config.yaml
n_head: 8
head_dim: 64
norm_eps: 1e-05
parallel_block: false
init_std_down: 0.00288
init_out_by_depth: true
decay_fraction: 0.861
batch_tokens: 65536
Each number is 128 + 32 x the weight over its row's rms, rounded and kept within 0 to 255. Layers, rows and columns count from 0. The size above them is the row's rms in percent of the matrix's.

# layer 11 MLP up, 960x320, rms 0.0711, rows 863-872, columns 0-159
size [ 90 112 114  98 101  92 117  94  98  79]
[[122 153 127 192 147 158  80 138 108 105  95 159 142 203 165  91 140 178  85 139 157 152 103 155 140  93  93 122 156  59 134  95 118 111  96 113 104 121 166 186 141  79  78 141 175  88 155 125 112 182  82  50 112 129 145  88 105  51 101  84 106 120  98 138 106 128 129  87 149 131 128 104 174 112 180 105 116 158 113 104 114 132 142 184 170  75 124 160 123 130 196  77 122 130 158 124  86  93 134 145 169 146 138  79 148 143 140 120 162 120 115 109 115 108 171 124 121 129 141  79  75 136 115  99 151 136 143 116 149 132 150 149 168 150 129 119 145 152 131 126 103  66 171  80 168 153 161 129  85 152 115 119 110 100  75 137 171 108  61 167]
 [ 75 158  92 128 192 145 139  48 139 147 169 146 165 161 189 147 123 127 160 120 170 129 100 148 107 104 135 131 123  78 105 165 146 185 115 134 163 158 132 106 163 140  71  84 112 153 151 162 111 126 142 121  99 125 128 145  71 158 119 131  99 177 110 140  59 112 126 132 139 145  75 179 181 114 185 156  82 160  78 135 123 117 106  68 150 111 159 131 160 116 108 151 148  96 178 117  71 142 115  96 160  88 103 127  92  59 131  63 140  84 170 129 137 122  82 145 117 189 123 184 160 162  88 125 166 116  84 118 111  47 168 132 110  60  75 127 123 148 166 147 124  65 144  98  94 192 135 119 140 110 111  92 168 141 144 113 103 171 146  77]
 [155 115 121 159 168 113 141 182 110 177 150 145  92  62 143 104 125 115 147 114 134  75 142 107 117  76 141 123 112  83 174 152 185 193 114 160  86 119  48 166 161 105 179 121  76 151 115 145  89  98  94 136 131 124 114 116  79 122 171  66  75 125 131  95 147  91 124  64 130  66 147 114 122 147 111 150 120 177 162 140 148 146 178 134 112 135 120 123 125  88 124 115  99  99 150 193 111 128 112  72  92 165 125 139 114 132 129 134  95 145  77 140 157 133 140 131  87 149  94 107 181 118  82 136  51 141 114 187 185  83 119 163 111 122 145 139 137 121 122 107 149 101 141 106 120 127 145 118 164 123  81 147  92  86 143 148  92 170 126 168]
 [171 131  64 155 148 140 109 123 132 119 145 173 117 135 114 103 133 132 138  52 195 115 149 129 154 146 128 177 120 134  79  84  90 136 108 166 145 147 160 119 186 105 120 134  55  66  87  86 153 148 149 152 154 106 112 175 129 112 107 126 135  73 168 111 165  89 153 139 211 127  90  66 122 127 119 149 112 117 103 132 138 135 149  84 118  92 138  91 159 177 144 174 106  99 149 155  40 116 129 209 163 112  80 140 119  71  97 115 142 136 151 165 136 111 111 148 145 131  84 109 106  88 142 102 168  81 104 121 137  88 170  95  90  70 100 139 142  84 101 164 136  74 150 117 137  77 173 121 118 154  94  76 146  93  89 153 103  84  85 147]
 [ 70 170 142 125 146  88 118 148 146 124 110 126 174  85 138 139 105 128 131 124 132 143 113 146 115 106 135  63 128 126 221 127 201 211 203  80  46 100 154 126 141 121 120 156 114 152 115 105 127 142 116 112 119  75  97  70 141 128 148 144  83  87 111 113 121 131 212 165 147 142 129 153 177  46 164 109 180 161 102 112 150 135 134 128 106 196 123 170  89  76 112 116 186 121 131 142 124 161  90 128 142 156 142 104 154 134 128 132 127 133 103  90 138 162 110 146  97 112 143 114  83 152 124 106 129 154 164  94 164 161  86 156 127 143 150 185 129 109 133 138 155  20  62 100 147 169 132 131  85  93 102 119 120  82 118 117 146 166 100 185]
 [128 164  78 163 159 101  90 146 133 164 148 136 140  33  77 162 123 150 128 171 164 153 179 149 124  68 144 125 176 170 137 159 129 155 101 129 137 141 191 177 133  77 155 143 140 102 120 149 173 159 141 139 142  96 107  97 156 158  80 111  92  52 150  94 157 193 169  88 160 126 157 160 198 172  91  50 167 115 163 136 172 125 126 136 102 153  65  95 114 106 151 115 139 120 154 150   6  99 127 176 161 103 112 118 152  96  97  70 116 131 104 153 163 155 181 197  59 144 103 133 142 148 131  81 125 160  88 143 154  60  70  92  87 106 108  90 104 121 125 154 131 107 114 112 113  86 125 119 124 100 151 112 166 118 126  83 128 112 107 150]
 [146 153 112 153 158 138 106  94  91  93 112 147 200 170 100 107  95 153 103 175 170 125 112 133 115 113 142 100 171  97 175  68 126 108 129  90 128 163 152  97 188 124 124 115 173 112 123 117 119 126  93 141 175 101 198 118 154  75 121 126  54 151 133  93  63  92 119 120 152 168  92 129 129 125 116 121 129 137 130 159 172 105 149  23 114  95  83 155 120 126 121 161 158 107 146 108  59 233 142 158 104 175 139 154  80  99 104 112  60 181 141  99 158 154 164 101 169 178 109  96 125 129  96 114  55 136 108 135 129 114 153 172 153 176 159 132 184 163 143 148 161 118 134 119  45 192 142 135  78  86  93 153 149  89 131 223 127 123 103 177]
 [ 94 135  73 169 118 134 150 137 115 172 118 136 127 192 161 119  75 119 156 112 148 153  95 121 146  86 129  96  96 120 135 164 111  85 169 129 115 151 115 121 166 112 130 107 177 174 115 162 122 173 147 174 135 141 134  68 181  92  72 104 104 149 148  97 114  95 129  51 120 166 119 173 173 131 161 164 131 173  98 102 136 140 169 115 113 138 162 115 132  97 139  74 124 108 136 117 129 143 157 137 102 107 188  67 132 124 100 126 173 180 168 121 121 135 134  98 106 139 149 146 157 106 125 117  97 188 118 146 148 128 157 150 174  87 176 124 168  78 172 125 149  69 144 128  80 106 138 123 163 135  76 118  66  94 140 110 106  95 148 174]
 [109 149 129 178 129 174  93 153 174 127  86 148 124 112  89 172 137 115 110 108  99 143  72  54 123 106 148 159 187 100 183  83 127 133  93 199 146  80 131 126 170 104 156 118 145 173 184 117 152 116 133 114 108  80 120  80 105 159  93  80  92 169 133  91 148 141  57 154 119 113  92 166 215 132 149 159 178 146 129  95 184 138 146 114 114  56  94 115  86 120 124 145 135 100 189 114  86 108 174 127 136 139 118 111 111  95 156  91 152 102 147 121 159  94 211 118 130  74 146 104 135 213  89  78 169 167  97 151 195 125 141 186 162 134 136 130 102 183 123  89 136  78  97 115 182 107 179 152 146  96 141 123 165 107 121 110 159 140 187 131]
 [183 141  75 138 128 106 117  90 108 136 201 141 120 195 190 101 179 153 134 142  99  36 139 128  79 149 121 141  96  62  97 133 100 199  82 196 138 119 129 129 110 107 156 128 122 214 127 154  65 110 150 100 153 112 160 109 135 155 118  89 106 132 185  94 131 132 163  99  98 114 117 201 129 132 161 116  94 113 124  84 151 181 169 158 115 123  84  83 173 123 155 106 130  85  82 119 100 113  76 189 140 178 167  93 110 115 113 102 136 133 104 169 141 121 143  97  64 167  88 105 133 141 163  92  74 146 102 147 165 132 136 199 118  77  98 156 127  96 100 185 122 161 130  70 130 105  92 135 185  93  82  85 113 117 104 133 116 126  97 133]]
# layer 11 MLP down (transposed), 960x320, rms 0.0632, rows 863-872, columns 0-159
size [ 59 112 120  97  72  92 115 100 101  80]
[[ 79 132 120 120 146 113 192 188 140 156 135 103 172 101 132 114 105 103 160 113  96 150 136 166  96 126  68 116 128 125 123 128 137 122  99 130 142 143 122 115 149 173 129 132 150 165 115 170 132 144 134 157 143 174 146  95 148 160 134 117 119 183 114 151 114 124 140 119 127 161 135 150 140  93  86 126 125  97 123 153 103 109 103 127 135 159 111  71 112 138 100 114 158 255 128 143 109 167 110 131  94 144 129 130 126 135 154 142 133 154 132 128 144 132 127 180 145 123 148  94 119 156 116 130 155 163 133 173 140 135 116 139 119 145 127 122 174 130 105 127 153 114 137 131 144 104 116 142 126 115 133 130 136 111 138 142 145 145 139 146]
 [156 139 108 122 146 165  76 115 150 141 197 137 164 148  92 118 107 127 140  97 130 135 112 207 127 167 107 115 120 168 122 134 244 137 145 141 165 116  90 130 201 134 148 124  91 122  48 155 109 100  90 120 149 173 107  97 123 120 168  72 149 128 114 142  86  99 178  85 104 110  96 112 174 148 117 144  95 162 120 156 150 114 107 118 116 129 153 107 135 157 130 151 148 167 141 158 180 120 173 115 135  99 140  74 153 127 111 104 198 106 162 154 123 130 116 128 153 145  56 119  47 127 132 152  90 143 111 140 133 144 146 145 177 148  77 122 101 139 125  88 157  80 165 162 106 147 174 159 100  72  85 177  88 123  83 113 143 174 128  97]
 [101 126 116 165 127 159 161 134 136 156  93 149  99 169 172 176 176 141 118 128 108 106 118 143 151 113 112 114 110  90  98 134 129 179  47 117 108  97 107 151 153 149 154 155 133 121 138 108 111 108 112 122 107  99 166 130 133  86 168 141  67 129 120 117 150 127 165 133 127 113 138 134 144 118 146 199 140 136  96 130 155 233 175 155 144  70 117 123 108  84 133  77 101  70 115 132 106 104 153  90 154 132 115 155 171 111 108 130 121 159  74 120 144 111 162 116 126  97 105  97 111 206  79  90 121 133  88 164 211 160 125 128 139 154 161  86  21 181 162 164 136 150 114  98  88 132 173 121 144 147 143 153 131 122 138 140 158 153 168 146]
 [ 58 122 114  69  47 140 176 117 174  77  75  91 155 101 175 182 168 129 127 113  96  98 156 135 155 111 100 119  90 166 104 154 161 191 157 105  88 119 117 116 106 144 134  96 100 126  86 133  97  92 117 163 161 119 114 108 129 143 139 101  69  75 143  98 144 132 174  81 100 117 125 102  95 183 165 140 118 110 184 113 120 120 146 165 110  85 139 132  86 153 107 169 122 196 146  74 128 113 130 129 130  98 113 121  91 138 105 126 113  93 156 117 131 151 144  95 103 166 130 153 142 176 120 187 144 128 136 136 102  83 141 112 172  68  69 172 160 197 137 121 135 143 123 180 110 130 122 148 161 141  93  90 176  74 168 155 140 116 135 181]
 [ 97 121 128 136 144 149 154 158 128 117 163 146  99 108 148 174 197 111 117 128 189 117 100  88 186 119  89 130 159 101  90 127 122 113 152 139 135 137 156 132 117 136 110 124 152 156 150 181 110 154 139 180  80 145 124  97 115 134 156 148 149  89 153 145 126 138 126 160 115 179 102 122 125 128 115 150 135 139 142  98 173 126 149 126 163  79 127 147 130 111 135  99 118 255 115 103 158 118 106 118 140  90 151 155  86 125 104 142 139  94 145 159 108 125 136 125  94 136 159 167 155 110 160 105 149 148 126  78 116 125 168 135 118 163 114 116 140  81 127 161 129 159 177 135 120 107 108 114 176 181 169 193 160 111 202 131 108 179 120 151]
 [105 115 156 165 168 174 115 115 157  89 155  69  99 185 117 166 134  77 126 148 127  73  53  66 125  98 112 131 124 154 138 150 134  80 130 173 113 157  99  85 128 219 145 108  76 167  61 134 162  75 110 116  99 136 145  93 114 131 138 115 151 140 109 139  61 124 220 147 116 148 115 119 103  94 166 149 129 132  70 138 117 174 101 152 132 127 232 145 125 122  83 149 108 217 150 127 170  77 130 102 106 165 111 125 125 154 132 103 128 140 192  82 138 141 124 105 132 100 160 155 131 106 147  99 140 131 144 142 110 182 147 134 145 131  87  84 130 141 112 133 108  86 120 120 127 129 114 117 148 101 152  95 104  92 164 157 133 206 127  84]
 [ 73 151 156  34  96 147 116 144 177 106 126 119 206 124 130 127 192 123 142 124 186 149 110  97 121 183 101 153 167 130  96 149 133 124 102 156 116 136 159 119 109 125  88 137 158 117 149 117 132 124 106 143  70 147 130 108 122 139  99 104 161 160 126  61 137  65 148  96 150  88 146 116 180 118 113 150 119 123 171 149 100  90 118 172 131  79 137 173 126 162  57 100  87  82 116 187 131 176 106 118 158  73 108  91 144 174 118 136 112 118 118 102 118 222 147  83 116 163 137 161 141 152 135 138 175  96 164 108 147  89 142 165 106  90 126 138 153 153  72  76 104 143 191 140  89 165  79 150 114 147  80  90  97 134 168  78 172 131 146 139]
 [176 159  81 167 104 162 119 149 127 121 141  78  90 120 106 146 139 123 132 138 118 115 189 198 164 155 139 166 125 138 186 113  85 112 141 185 122 132 109 197 151 175 192 119 132 121 123  92 151 121 141 146 143 190 106 152 130 156 160 120 135 111 188 136 112  75  94 138 119  91 183 150  85 134 113 119  83  74 134 137  65 185 106 146 137 164 167 117 130  92  61 183 137 224 107  55 104 189 128 135 137 104 141 205  81 100 145  73 140 151 130 137 173 168 121 147  67 111 171 104 101  97  58 126 174 122 154 178 117 105 108 138 118 141 152 154 128 126 144 102  83 174 157 109 127  93 159 146 122 162 202 134 133  76 114 147 145 143 141 134]
 [151 101 157 115  83 114  80 154 151 157 112 117 208 116 140  78 141 121  63 116 151 148  76  92 131 147 134 168 143 134 131 147  62  87  79 141  61  99 120 161 120 145  72 144 145 118  83 121 201  92 129  57 174 156 161 167 133 114 120  71 186 101 118 107 135 171 122 183  69 147 119 160 133 133 140  49 128 155 135  60 168 140  65 107 105 168 158 111 143 145 125 109 127 211 132 141 116 110 143 131 112  83 139 195 119  63 160 129 114 138 160 117 146  93 161 147 134 131 142 120 104 105 143 152 166 141 107 112 102 122 171 127 165 135  98 109 114 117 115 140 103 142 143 167  75  76 140 156 153 165 104 139  84 152 119  90 152 150 150 158]
 [153 112 118  77 117 177  85 103 171 125 116 217 119 124 137 138 154 131 118 119 106 128 111 169  68 137  71 157  53  75  33 167 113 140 151 149 110 125 142 124 110 145 167 130 182 138 183 158 120  73 134 152 186 118 130 180  98  96 152 107 137 151 103 121  55 168 202 107  71 139 160 108  94 121 159  98 106 127 135 131 103 185 164 169  80 132 123 155 177 133 116 104 120 217 147  90 132 133 145  90  87 103 183 121 170 137 140 115 195  63 139 147 104 129 128  64  87 118 121 111 127 108 141 118 125  96 144 107 170 132 113 156 173 129 108 148 120 112 101 100  60 165 113  88 122 120 103  87 144  97 113  73 103 200  78 171 153 106 109 137]]